Weights of a small transformer language model.
Size: vocabulary 4096, 5.11M parameters.
Architecture: RMSNorm before each block, embeddings untied during training, some layers without attention, shifted keys, value embeddings.
Training: a variant of Adam for these matrices, 143M tokens, 5245 steps.
Each number is 500 + 50 x the weight over the matrix's rms, rounded and kept within 0 to 999. Layers, rows and columns count from 0. Numbers have three digits each.

# q: layer 6 attention query, 128x128, rms 0.0524, rows 0-63, columns 64-127
# k: layer 6 attention key, 128x128, rms 0.0532, rows 0-63, columns 64-127
# v: layer 6 attention value, 128x128, rms 0.0605, rows 0-35, columns 64-127
# o: layer 6 attention output (transposed), 128x128, rms 0.056, rows 0-35, columns 64-127
q0:501497501503498504499497498498502500500499500500503502497500502495499502501506502503503496502500498499503499502500499500506501494501502506500498497499502498499503503503500498504499498495497504
k0:516511494486500494497510500502499475500497509494495507504504507504500504503485507486498481488489492503498494505496502499499490498494495496504498500505500510498507493504510498498515509497505509
q1:503495494504499501503503501493495504506498494501504501501501499493499502513501499498499501503501504496496499497499501502503502507496502499499496497503501497500500501501502495505497503493499503
k1:492500501501504502503504497501501503492501505499496497493502500502504507502499500505498502505498504498494498503497495500496503495501503502497503503501499500494502504500502499501498496507504497
q2:507507508497506494490509499520507492484503494493487496505498508510497496475491500498501495498504491505509503506503497498485497501507492498495519514491489513498496497491497510487503498518505490
k2:493504498502499500499487497497501503514498502511509502506505495489493498499506505496507495500499504499505506492501508501513494506502502500507492490506501491511500503502500506493492511494489498
q3:498504498497495497501497495492499504505498501503508507495498496493502507509505500495495502501499502498496500500502500503510501500490497499501499498509499491496503497505504496504499497489500507
k3:502504496486492495505499501501499486500494503495496502507506502501503501506497504489503486492498497509499498497498500496501491498492503493514498494501500507502502494501503501495510498504494501
q4:500493481505490504515482501466480519522492497515517519491510486491496504542514504492501509504498504491480499483500494502537509503489518497507475468518506479497506507516516484521498507468493522
k4:496486512500508517509530497510496496483500498491495481483492500506504510503492484516489510509501509502489491510489488500476504488500501506488512519498495501483492490496506491503501481517509502
q5:495495502501500499502503500502498492503496495501494499496500501497497495507502495493497502495505500503501503504502501491502497495503506498501499499497506502500495501497500501506499497504495499
k5:493489507511508508498508504507506513494500496501495501493498494494501505496508485518495512506497502502506491499498495504486510505509510511487502502499496495494497502494503489490488497500506495
q6:491484478504486507509486500468489520525484499509516519495511496488489501545517511496492512508494511492485504486504496513541511505484519501505473459521512483493509503513513482524497507462485515
k6:496476512506510521513528509505502515481501503493492490493492503489518509501498481522491525493486501504502493511503482493479507487505520505494515518502498502495499498505510488497491485514521498
q7:492497506495507504499525496542517484479496491487487489509481509512504486471477497502502486487498496513511496514498497493477497488517497493492514532484495526503496494492486519490502505537519485
k7:494508500516494487486475513495507506517499503513506510507509500497494485490494504492506483504497501493510500495520506508523493514496498497511489489497506495516498502497487499498492518488496502
q8:516495479497499503507471507423468535537494512515528518475535477479498519568531496499503515510499508479480501484504492512542510519466527504511476452533510458497514510521524459527501507437495515
k8:492474510499503523524540503515501500469501493485491483492494501500519525494496489509480518490482506493497489522489490495469505481511519508484516525499495501476498495492522485502494474506525505
q9:503491491501497504501499500495498507499490495505492503493504503505491490502504504502495500490495502498505504502504502493515506499504516495500499488505501504494509498504503502505497501498488501
k9:495483510513501499492495506504512518508500494499502507505499500509494497493492503492493491504492498497512498497505496511501489503494500499506502490504494500508494493505498501493492510486507510
q10:502488494495501501498509505481482514521490496508499503486513489499493505517510509516503502497489491496496510505505485491520507515499512483487503481518513504500505505504513497506504515482488491
k10:501500497511498508484501509507518532507498495495494504505498500506495486492485500500497489512489494505514501491515498496505493500479492499495493490503493508506500484497494490503488512488503509
q11:489497523506505495491541498578537469465496486489464483531476518514506474426476504503508483489504500516512497522494497478453488482537480486496527549460498546502498488478474538482500501565516481
k11:494531491496498479481458496494497488522492521510512509504512518505476490501496510480518474510513495497502510478520531506532498522494474500504481489506502494534511513508477515502510531487481496
q12:506484480487505497498497518452466522528490500511513510483521492497498503552524502502501510495495495492489509502505490502549512522482534490503491463528509484499508517512514482517500508457481495
k12:507491493516493508504519511519524538501496489501486502502491510508496484498492510510494487514479506499528495488515483492500499505487503493487497504507491512500492488496501500490490510492517505
q13:492498520508499490491532495554526476480495488491460488509476506521488473448483518510505491500501488524526492528495490477474496495530480480479525528480495546492494499470485547469501511550501477
k13:500528491492500473480464501496494502527491515508520508515504504502488489493497506488514467497504498498492511474512524514527495521496475496513485486501508489532506500512481509504508526486486495
q14:479500514508490500510513478570544473463501494505480480524468503508488488434468506495498492508505499525521500505498507492444487479525458496498511543474489542499477476482468526477498503561524498
k14:501517506476507488491475486479483458495505512506509492486512488485490517509508491498511509476511497490479500508494518504512505508516497509508494501489513495507502533503495504510514491509480500
q15:502508495494497503519464498465486511506527520510532503494502492464501532535500474487478496508500517485468499484499520516511491491486487524522487478509499467494502506521512466515496485478505529
k15:505479502495499523522530490514501503482508480498487485499502492496515508498514503509487531493495502504515491519480478489483517486502533504482518527496496511478493496482519490484506474501511495
q16:495490515504494493493537492571555469465489482496460482534482512521486471430477530506508497496498488527536502514511487480445491487520481476485516550478491552501481483464472550468505515558505475
k16:484520519498509493490458491476474465509493522513520510493495486494484516502515479496514507493521494497486500492482532512518497504520483520513484496490516482515505528506499505513501501508478501
q17:494521510506497511518482490533544488481514512510512486508481490487506521475483489484489502514502516500507499476494522514473489477507472514518487518483488506506486491514490486496502494523526521
k17:502493504493504504510512484501491478493507484500492485499507483480514514506521505498495532491509498503491501513477497501489521489500526502488504521493503495485491509484513500477510493493500500
q18:502509483489488519508460501423461534525508511498552506468507484466508542566517475493483509504495521471471502478484507526549515505478511538515462463519504452500512510537537447531505477452492533
k18:501465483505490512507540508538525542492508476487477485510505515506509486511496521509485496507482497510518500503511463478490499493480514488489533507510486510484487475489499494489495501496521501
q19:521507504494511498475519510473453510517493499502483503485529510523504488530506501507503499491492479495498502529504476494529514519498534502481520489511517502503528509501519513495499504485478478
k19:501518495515493498483498499493513512506490514492506529497476512523490487496469481496506469508491498508500494495512507502511486511489471495505486485507493506517511490518491495527487520502504503
q20:509503515494521480468552514515482493502489493492462502498520524538497464468483513520510489485483476519527509549519483474496502520507515486460546512497516540517515509468493551483509528523484453
k20:509544510500497482485458497479481490503489519500514531490475499510495492488472478487521495491501502492486513482512534509517478523499474511514467497512501495517526513527491503527498514516502504
q21:499488487509506475519513491534556490466508507518467496529498479499499474463488536503519481503504500524504491498512499495449479477507478480501500517485479524494492477460475512488488534525511490
k21:496511526491514511514491498486475471496486500510512485502505498481510521490530498485487547487522512491494499508484509509504523493508525521503497519488509492488494527496513509487521478497492489
q22:476475502513488503494512481454462508509509517493518511462494506495494498565526495523489514503508492493461506524490478504549508480514521520483488465509507464485527507506532473540485480468490503
k22:500500489496495521494501500507522534515496493504510499514485529534484498505476481481504470531470503511522500494516502490497495502487481487504500498507507523508507488513492497515487504503522509
q23:501473492524522520501515508528518469481489492503478484523503521504487486495498520500494478501506484520519510485499495495484500480524503493502486515495487498472490483487486527500482473517496489
k23:478505514510495485468486488483502473518506530511508523493507477497473529512520483507499496492492470527501485477462529517524499503524481494505466473488535485506504536473489494494507508500471512
q24:510509526483512500465526518494453505514490492480472499507525537529501497472478505496495503483483486508527514539519496491501504524500514486462547516512524533519519511497498545482511515514481461
k24:507543518502502484483478507480480494500481505512516527487478503497491474483477476475510495493502511500486507486508532506505481514490474508513458502508505508515523527521487506528497509518505510
q25:512487490504518455512508505527550488474500502518457503531504493503499461457484533492505481499498496526520498509520516487452476484499467481499498515492492525501496483462462519495503543523514495
k25:502506524493512509507500509482484466503490501508495478509530489473513510491529520485479534479513494484498496503491505514501516490515541510490504523494515490499489511487529495475528496490477484
q26:508454467502500453535477508489542509477514505537489505517500474482495450522515540495505479497508503515486480493522486492485483453493471507509465484502478468493508468481487478538479519485502524
k26:501464513488513510512492518493512492510499507536484462513540498491505521514542497492468527504505473493507488512472503507502542479514519487492523482490522489499502506444534498477511493476478483
q27:494497511536510527532479497541535473485507503501498483496475503488494529499515485485511522512497508501525495449490509504464489492527482509533473530497477486477469503507502496481484470527521533
k27:503484467488491475494481488503519482486513516494480505519542481488497534491501541527521462469510475493503500493477491504509503510511492473485513459482500493502485494472484491478520489486477489
q28:467523541513502529468548516510464483513514494477495485467500547531495515510493477491499511480494490494498506525486491504528513494514516507477525508510517507488524512526519518530502465522477473
k28:500532502490494478475484495505512510508519517485501523506483487491494501473478469491529494497484512505506488455516514494514475528482465492534476513502514500519515511505444527498500532520500516
q29:522496499496522451494493537513525509487507487536467514526542504496495469469487531468490466487482482510540495503524502499479474488499484488491510503516479520514507490481474519534509537524500486
k29:499519515474515503507497519506489461507487512484479488524522519492524508502524502473490551470502494488502498498513531504516510491489516512498511504486497484505509486480527511504520507483475503
q30:492511525509499492460513483496495518510510524500481503486490521500496495519502517496504515489521503484491514543509452506520510484497477514476530499488519499512535483497512510525493499495491495
k30:512508527512492505485507510477532497505477508544505495512468531537458467488497506461483479496486494510503504500507514495497494483499448484501480483494510512526515506507501488538464532514505518
q31:479484557522530507499536515518525447475533530515474491507485516511473496460473519488497550518520484524512520500509519497449474480538491510499501542466504543483490495470466531505494442539522479
k31:501473493509505479516505516526495460487494501500480510524508484480477506476496518516510461467483489540523488476491543489501485499525497501499485487477523514510487504476474491467554513488494445
q32:509476479475501462509481523457497520474532464489494517496499491491518446537508537473473464463508498505468489539534505487527501460458492519469459476497503468542548468523496483574523506477459504
k32:491465501495537511520525489497544540505540471506492459511489491476532455526506496491477531471510490486493485543514497482506491465454478508493492523469477498512514451494523489516512414507472504
q33:554462504523532484521491509543579509452513512566441474564531513499472472429478539483509472535483497517561491466533491511406490466502457466530507540494461548481479485468446508497498559530541477
k33:510485503471488478530505486502527482468492514518446488516490474514519481499530563470519493509505492482445492516520482505467480423512455482498501523442457497524504483464479471486486530493503504
q34:514497530485495501476516537507503549512480473498459445550547533511516476456456530480504512485507526478530541516511526507505474559494499467521538534481482583526509531477455566474498554509478485
k34:511529534496476506505505510502473550522481475502477439497506504500534512474494514463492551487500552471485508521516496491529510498498534542480488559464479508532519524471499570463501530510460530
q35:502499517477535467520456540494526528530502506516503536504532496505496480446476505518525464473486481528549510489540528505433468489482447469509552517505522555525478487479456503482510539512520500
k35:488514534460470484542481545477472540511472486515485500495501501536499491512486517508499480503515485489473520498544497505486463483503502479499559541478499542508511493479499507487502534489515525
q36:494555488484460556450541487545481530531411477460449452512516573547536525546527486471525500488481511440501535532446439516576496551505492455526564465518519549495511512556517448478479507482527484
k36:491531532486466471452468480525482526515466494468515527516528551498505514488536481532516540470493534486499518490461466471560522554540505494491486481537528452514497563517476530530425526524464511
q37:561524482528546522502545518477531515492578498538462448508499501523514442510502527472459422526481507485524500541509493573468520443471476510509532495478507594485544484531471514534510532469522472
k37:514508491512515533516562461568547527478480451480423429564467524519540442480544510479521520518466493451515489526481438516487525468496494465510465514472480540507523453519494464456463467518571510
q38:505518419483508486489458502581431479458370452445503484537479490448528495513544469534588521484535539486535524425433465491461444519624539503497530521510452502525545446479510545432576490514594538
k38:521482410476437481499406539485425499504408505462503517490462548506526568528533557573569551461487546507481559429453475487489464502570477453512527458518450505527489532559499498490533570476506527
q39:448571554510546544509583473532461446477540493471567457463468461496459473512502459459500475529545515501509481500511533536482521536504557573493534550505594506454535498438514519483518431503546500
k39:474538435491529510487529501554436430443443497439570501474462486440501488543523423533526466517569545515506511416446520537461455590566566512473545539503557479474537499476511538456583466480570539
q40:491460519598487559453507396534370497548573604621456632560354561483619377432466556495434674567372590492454459451461581538476559504591489493553617518481374616612448490454600410456441532531467526
k40:502457522593486625475520391525403478534567618640463652586376554510652391410477548530385605541389575505448504461399565535504577552619495515551624513497318613583428460451551392494525579517414585
q41:498498447551465376452444504505423496499544449395467429444499492410419504579456511449589545519500539490531439447607534547425409447429524421459498453485632524585542568536577515395345468485576390
k41:503470438567463370431459434513385530521573480486446492484417519391469423518439541452543639561444580483523424456608555553413448442464536416487524448497571565630512551512620477397298466492562392
q42:460537391694600493605524391456580442604509600557350490464516549418543455466499517452607503440489524486589513539560465474573419470506448626581541528461535513552342634452519541539548434580520510
k42:457518378678621488594525355444584445584507629561313446485470554426510470464491531477616464458446515508591501525571462461615401435503459598568535506455558473573374623409528571550555393564516525
q43:510491434545415462623545587512506502606494414446564619454670497488630469513544536463540535429566544421484444532524467549408573600508490636444529568502422561521355504582503400476507601550570487
k43:490506407599421458677561577490519497625473426462543608460684528504641464500554549439555550398583532400480420549526451523445565586512498660463533589487431568552319512545491418467517601577574469
q44:516509573511668415517475434568491460505484310515556591589430578539489517512640436574505511496523456530430564499514458659453446560519622522544501394447588562470472437426445542549570512471542456
k44:481496551489689436517480455576480472520506280493561613602410600556491519510662418582520555495558443530422562500515461643442468542515637549588491402442632579479504448429440561561534524467563443
q45:492551586536510395561491357476429495487462469556438366480457520484550423501466596382453406412352516558517532584586493615538399502561485391374491481459437420406400541449513436534641499615472557
k45:500563593533523376556477331470420528497441446572438377519445549472566447516489572415444417405366505557505548577596484622553381541582515378383513444432446402386379554452516421533671500607489526
q46:528480447508517365592465566527558483525371474468455488500452360583450575525479472623594501590559536498530629577633521561544507418595371482560479545469486401454445501464519463394535488648348521
k46:521499448504499356569445593541581474528343451486430490474438344595406578513494462634592480570549539532534611554646543587543515349639375493571449554459500395437427547506503458385538515655366542
q47:560520404666596415514535539505378523430456613392592505607438423500512467466552475476538546619571467453473590547517442344495469664395458525482502520553361413578612455421601444595612489560412469
k47:565525379702595386512526578513376525429438630400576491598417392506515486479560433500548567661571458437475604544565438336492471660404459524500500530552332370591636479416616439591628474576377457
q48:376535564479441375461460616431518482415495580537533437565475447514379453552444483584384515570502511541593392502393435400474450575574518590466494392520572559567428437523421460428574419411545583
k48:394577553508440345457479635426535470433498568547520395594483474513348438574434483587391503567530495561596383483373452389468471595574532598468488383521563579558423441545404473386609423385548609
q49:473415378424498563449548533517347518412484506499457551374448405540488513450547472435467557483395536429551492514518366399545417480444494374471502499577617518587405446402424626646540547518454377
k49:475406360414488540451530540505340538389473513511460576368447388546474504426545467439444549492384553414590507502503364392565416486463522406470481486579635517602397444401397626676556545456451369
q50:539530487376654625457485461624495537511423503368492575521478545492520437474619585541448550575478547483544372643593602451558449517526546489539465542581396530506399519596340490467479472386373465
k50:533538492361649631456486458662497527528408504347516590527458545500527438494639596516463554596481547462536341642591619484565456548567528471550478547579393536507364512608337490464464454345347471
q51:496565481542518580481475453474452489416452485561424405423394630565530486478462496631389507449522565508537524476553529409569532494319571584529425519366550404425623441491427495510436637617584543
k51:514555493556549591473472434517450472414433490574420402420380656560543480504481509640359508433521567492552525464563537393577537503300564566534436512343547392416629423491415496482464648610592553
q52:521478547534400576486404511422445449529457418508511466534554562470387442515454466480542478598556496590492460556364451594545464362356535408512501586468380515482510609470450537484530515416451515
k52:532468531516390583510429500371429448524459424506539453566563573464393427515428479479571487594549493594478463569351431623538472333342530381535524597482323506465525583461447545487533498388434487
q53:476483409496574553359419658571514452496554502625511512534524478434499512458649498474423667700546564516391517557580482375554503446511542515428533405581532521406485543502557439473394634639589509
k53:491487406522588565358393690584519438493567500658514500544540464418481485438676527454427660721536565531395523563567484368554499419509533525413526401597509547382485542499539441450387639653601518
q54:510595477413496504567339584467499562554477419467446539465459551495487411538491455587562459668462460386421580456396397511536493526539544465509497620483691467418356476581631463617515608568474427
k54:520614470410508506594312614485480563545468382465449546460455549490485408548489435584565425664444449353436580456389389497528491529568548449517505634497690483409349455575686442613537629580461410
q55:529526567486453303419533374434528465400496638543487364473472494343485509545554346542464547411466523484600451427381540420491522486513461580446529584476501590542491505594446491507374587526329391
k55:519535568478445268423544352428540478386485626535497344467479497350507500515553346527449559393454544465618457431360530419501537477507444586432522590472498575529474504588446476525343583529309381
q56:443552357549409551489483401527527416457380367479428534495599480486427498418529441485496596513435506597475466550510446428375573558546554507420453495492492550533593470523456416450475511492425543
k56:441574363572428570482472390544531379473361343481412536493601468465411484403548428462480582515433508612460481544514436422335579580559558512417483484474479552546590448553449415432484501481406518
q57:505493336553362432580483527588490502360529471667510420545594552498479486451549394573502521507471440564422484596585617468598432650457447578546623509490530575454623445492465473544591544442517615
k57:491477284534336429591502513601481516340533475685491410563617557491490482434550370575504532529447446566396463609589627462609452655461414586534631533480546569418642426488456466552585531440517639
q58:483529521429409520552534696421350457442320590475452475478484551480549487522657661587580457530439578499463479452532657550508547415416579456447463362424492576415461499537527590557467376531441516
k58:487529512436382507557529706433304452411300610475420474473502541482557493520679680587572439530421605494481473445523663560517538401407596464444441352417473585423448490526559580570460342534430546
q59:407406501425478616478452410500478492496626478489501487566526378646462485444560478399634384500485596566581399411609511459468500603514629495491498634578461482419480535492405561500447419596539525
k59:416400519430474624517442417479469472504644463485517477592543352643474485435572492369629363487472604595603420405619520445455490644503637504499488617603449493422468531492390557494438407629535526
q60:513438408466332608501589461520576496620508520379411556441478469426510445536555543502445473417486525442494476411391489532491437453465393538516431425465519646482623528393517456405560498622398406
k60:500434392462295634496595428514606528629511517379408584460457447416506453520547538500446479431501529428503488410373475546497458411474370562516428438463535692476645536389510449409567496642386394
q61:455552475554474539487417575517512511601479483533423552525550412515533501531670588460396408393485456584446477579427328480620462661528466511502533567434460563524521539408472451585399463400459548
k61:443542458557482565479434594526501508584478491528429541525560398532556493549696596467387402377453464577454464583422299475638472670519463511516550570433456552522505550400473433600385451390453544
q62:457441514340579510460577578474532524486547425480445513542511434545586471446536307500475518460490514486612663440432488587492572398444534424464488416362524553518437498469579502476498599593421581
k62:461444501299595515459605595477522529486557418484462488572513449532616474471535275508488536462481510485617677445429482618488579404428526402461504408376513544524423480461591509459489618616391585
q63:472442390541555443498424484461556497488613563487533462510440517535416572556518462502508701406451339573465415510487444467449448558494652379529492610249393511378416568564589606577572493518482431
k63:483443379553548414490408490443548500478623564475547458500424517540401576540523440514527713361458333580464395512481435479446459570501665370536494626227380521379416587584586614595583510500488413
v0:497476479561488505479569526466489545496565495549543456466532459458522506481573539452463533524471531513581508444493483521544515499535449498467516484504455540476459496477521516480549440487499501
o0:444543476531510418509454485482414490553504359454469470518415481464471544571473523433576498538490444452418580526548557543477457525412445537423443538593518459428486502493543417466500500572587493
v1:564431487429543449467497505531577598522500517475375432471546430373554521497575521439538540511426624423495347527520526502468472463622559527575591452465457545450533490562413434534498506488528408
o1:511507514483462564387439508514501477560373420501489535532538468540473410487519565492412529442615521398571519527519448515417491455545503469468545506489525471467466563516515444598525474481548496
v2:501472459476563540450397412548563630467446503525504478443566404399438544512548530469539600472491628519449458591576482508418469464665614496565638466464381485490445497554481415424454500479561419
o2:483504482476425443464382499492473519417484498457527403480480388411361529530491502550524550404575578532451451527466521419510455569523406482510524462603519439445551485562450442507500391554439409
v3:536563500433464504557543540451471494473489585518531531527458526548475533516418453493442456566521432542515561453409564540475407534462437493486478537493535500457594528496605570531516505427543564
o3:503572543469480467478536437506622421448501497540507435432521516511494410494484479488597450535405435462393492570556548410513427525470575513474559498531510415412426561503446525433488489415437469
v4:484542515519524452551484571445468408503460571462496552543459563527478545524410497530446481524517407535510567494455453468518510566398520491479436481496539547511516518480541520522489558467516502
o4:527471426473528532512527440597465491622447473506469494411587443533532490566489508452426428452540495517473475467390465515566515482516498521513469481460570498493485466478382572564467540428514602
v5:462492525492568482570546554459516422504509519529514546568485470487560495540476533489481447530491605499494551445520516504513584465540432516460485490492463490544527475463498525520622408453461536
o5:460559434563492426522412406573551432505559483539534499493523560618440477629505478608443541463453541516516525495513430508448445529479524478526470430520495473530468483369445530490530453506473463
v6:539448489491587476485452486527460550465455499472472458469543479530497526499539469506565547447497589398491443505498463514484625531558513500474496449445414518544442459509423488547468518465475521
o6:520543519531462480556388477498497515536633556480533573549526503514515474471515563519503510545479530484510556434476500493436468453487487451533438501459463560426535570443512421574539515441504524
v7:469502511592499435478541476591578453410560528520464464561481556488413534451571524513437470515411516555497540473532490461467487463523451469490471523557534475520509546487495465485493472531533491
o7:488485522472471511534503455442477585433522455414534471606461527537473405473493537521456458441487520473473487434472477482512556503469487431485512531544448484444519468503462521509537490487530474
v8:519509490459536525526484541518519493509515510545519493526528528505474488496513486565474421531532446538494504446471524620530517474513487513445518515499536475530518495438517468575453504423513502
o8:480515453544373500540495526408532371476500450497558443474503463465474459408560548504460446480468440521593658537536493420540473440570619498513445508526380502543507566470556550496556431469459547
v9:503553576486558592507514417566495583472424471521533505453546520489501546512553491544508542489550575371408451514479440467494579458531560540543496481530520506554428489518569463462454477472433561
o9:556556444607427435395506554519415533545439591513427528586538438478431505414474509538520558568430473601506497525542449526527579466482527407472546555502497469529438522546478578456534512497534535
v10:472535542482504434592559432449538411450550542422507506557442559554492510495408407488508382488443479574507557505438477495502615527462419512480417477487593535485538424478605493555532495533449511
o10:525542517503568367479465556495511438499442471540582483571435457539492519482477626519498459506529520482412461608492413518535561492552552620538479526563413482433491496502523550510534568494513471
v11:478432536529586433551546458496580542500530452460479541512454476484429505514550542449526450484342514504523496532561427513445572537517569551492554427491438482478531450485447532459493451483614379
o11:518477536509467389525458532623518463420526403452383483469600371588558519457533474526557508591552543458535554446506576522556515506458539446546539416432475432509585507549532509441424467504572509
v12:506505520574484467466517458562563509578512400465475467494606509482437462510532474560556509506538536551484528506440463546505566524493513475522508538536490487523466508527426513453473513498468514
o12:595442498596370494506441454474509488520538426564469578427462438422519449463397454448440482481569491521550443413500522438481526483438465574405532508480514480555523497434519510432546497519445510
v13:512508491514506583496482489550530555487533535563506458459512524491434453471446524511505504498531409501483467516465517491517515427515424485525416556501468485542471542519495466478511504451449563
o13:487452552546493460505502566492490533460550451487484520390529509560504533477407597618492487550490521441501536502428468568495488507565577516424441538509596509510535553450455555503436535482441528
v14:519477514533522420461486505536412427503521559450397475582507501483514526539512486565518466466495485494460507530465555495502458506410530572564449443547607525484512461480511468555492479512451505
o14:591566469489499499495488538463528478419551416415484551445450544449525461532473557483519563433526550528409536538506514487594498488537489384435484576491512568501472603539551467574602489536444449
v15:504542487558515478437484452503445462473470507461460512506472365524568467524520568510518462462451563500498519425549484455517417428522478507504521504536580559501446525452468487547462532547499471
o15:455628489458493535513549497569504396566486455435558464528501521534537524522424515488614477524509544450553440538567524514474503503427584510527499484488621547545434452534526496503495462443381451
v16:538527474511509500526516539542509471472473477502469503556501531456505526451480492522438464489556441555487519427480494449534467542463483467533509535513548468512506523526461520546517589440523553
o16:485474500568626449485482449496590483451474494472487528494552447454457542559533406436530507533473530557379508413457461564529484368452569475489476435518537504457518490491568517439476575577457501
v17:552551535430596512491505390521472551514529532441466479471487450419563578512456529475455481460535522443539494489548550500500416485451525440537539482456566548532484500520585538509503530513505540
o17:538475494626453541464396567525510432567542609495457388520548526599373487499530505447519394588514473467491425431455547462525488596590442497513526451558533484565487454509486513532504487490456521
v18:544548549502479544490464431589497577472496562510473452480511462446498468476530556565498619513532490424460393514495492435505413515550538521554544562521451478484435542501495436436458483505488511
o18:529550479545504583395515565437528564533433467595485478471609418557478473504462502463571470489508495491462521478516413538468335572408481475485396385476537536459431489519513486602470448493458505
v19:565465523491491532504558451525492502404509545498436506515535507522463504513532500498476520520551550406539439479556503400493444461530457548556459515541534513483467474481538535495524453531550510
o19:452576526491504530429566427500463495470444511453580589547500574494629472495497475538492559501456546513493559461395517490477563529429529432585571517554439461557477426415488455461518476501519519
v20:460499485541632487592502602357322463569513556540552465539471470619572487487459490584527561484517450446590519463605560496542496462275529447417450471457470512517560538487477457547593497471437523
o20:455457550590577497541484463530497444537545523429558553442506481546416582482559565609500464443517396508500433469557468449498488446506442509453606481489576508421510532546616522516516503458518485
v21:504499493500462472492504616547521439405467518603489474498457488509485490485545485516521543555565419539424490494516531481500450531509547523588538516497410456486576510496526489524560499530513513
o21:511517502473436469532514425391517544505541439459535576578498474517543497457493530407445381453500481545442461498480536486453500600539559486603488499538513490480534478436516562508418403454466433
v22:523508465532469431580472466502511340465549518500492535557529599497474472476442514550476391520475366557539572429517462522557550496400416470478397528539620445533518502480490500547495471491464575
o22:522559527492452612403484521477611512444584538445527599550608511555458503540465500491447538430455438498538507566573540547516538444454530570467514528550580457505612484580464486583573482587505528
v23:556526555560507492441606554463461377489562484486486480521508571539526473476447495565512557547586435415447555428509461523573552528523458493447494481524399459511502471474519530429528497467413533
o23:422423428475435436514564525548488505501525446480506511517577460437512516494529440451503451425466560448552402606512466549524467545605602549536516452495528464486529575477487455522561445490579530
v24:506537541482555519550528508572509519426496471500524487463488499486421497499527490521523503482479542467534506468487549473494523503522518490544594519530473486515460496509594536497478459418502536
o24:584524571476520431537594492476479505521494580496488499534511426536554506524519578424422465371509528532446531597413512370508422460536446472472498495522470502519460458547412454467564578528528467
v25:560447478462553524406528500504517612574537461474500544471532394370522563498586469432457503490435545479462504535459449484430501486636437513557549478526519545442501500570605463502481538577537462
o25:531589450497512462478534411414476504482455518541448493479539550395500613424466475590378431468505498439538499500571556495467479506464501628491445555470546477529481570590527608434523575461439479
v26:486446477505527540449557567516435474516483468493503538533478552503632492478539467519506506540615544486468505435490527514497445480529481484494504528539524536503489504489515515563550445478484568
o26:541560468567505499479449564464587522418439486556504562442437438491457508417497469517600515481523454492594420491445536397547425458498560614566394467441436442510492473449553514514583508521525596
v27:496499510395483484481517484476456508503497489484505493507492468596511448501474441509513511461463621559505530465453512545468490492484567503469516469518518531501446510509511509500468430552431533
o27:567523466565537476474523495604549481486477553512536534534494500530488592462571530406495625537634416393461525553417452497571474518516518527507565510463498437533533549467478456465396448454440530
v28:488498544418448475501473451472547526453498479452436457474432537460506539482551565477540453506446557552548455544516517486508529505441557541523526439519612511420475485571416468490411499544524482
o28:448493428481456481534521495517573550527530516471437500550607485421562471566403497513535464503539410454510482486575354430527446498518481455616491577511404414492481430510472465515534530571535535
v29:483442528471480519463478539430479553516471524487436484489435440544632488538476520506514527507543490494441468432455556489492465465479510450508488522500579486460477502542451508560518479497493521
o29:447484340477507442486432505483451529522439502442430519452527483421419507414607580472471542436457577428499468487528508473553532487428536492434498535465494551379533415439479542435501491467428574
v30:518515532570353489474529523414530443533476511455448448515495561515490437470395510547589481572498440528477548502491497538512541516418480480408403488505512444471489491503482538491503485573458515
o30:605457515479475394538526551509501467485448455528476467493577547517441515519571502458457567487506455569465472489451503605498500562482559478518476428493565468474542506531491534477601585553490369
v31:484566491478498563511486567508437380550467527518492424508457503547535496538474513602531503528563386552480461512474521569550504606413584535451488452508475428585463495450498555528517506446421650
o31:462518517506574482401495483446489416488586557482479568492522426510501360451589442567461515438599464407513433524546508575496529599392452472434471568457496503555451574468488529494547530523422454
v32:510449493438541517455460534569567710503501510575477486405573402441434495522606550453500578438448637401514447572520532512481505478628476504544671477456387532499458534496473503495426483475524439
o32:488472462501519512459447429584544592531599565473553479544495482422558554540462446461482415510536502574441514559491405507431373388456489527472553443490542477504617492455567477423599460413463441
v33:476526520539461504500523486509447426500406521420494522465518468612563540489552527597554537450475572399410481675533497477485496595491549564516512502533526500533480425544459560446482452499497519
o33:570487550448389469494601495523454540483532560520477445480506505535494504478417447564457609472482434548493549465600495478546383453529570511464549465557490500499437342421579470521420466518474496
v34:514471498427460500485492444546506501436409538462469509499525451518478512479588545512518542441484598425439462523520453438445527472563540508514515491496454500477518469519557442477452502607508462
o34:563527615596560500446571390419584594542472466520533550468514444486437587551511474507453535563468485548501535592493553470514466601455490470502478470495474512501513558491412484522527539426534536
v35:514503523408594526511515511551517468492529508507439507518520407460479457492507522478561437480583420463556433446576507534496456471474482468458470486528483468474484528475379463562464518446532467
o35:490467445550536519506426508464507495563410558534446525527472519446499481447469526581471505576499418519589547538443544492414574488489479527499509521527561378424502466418492441460454521550466448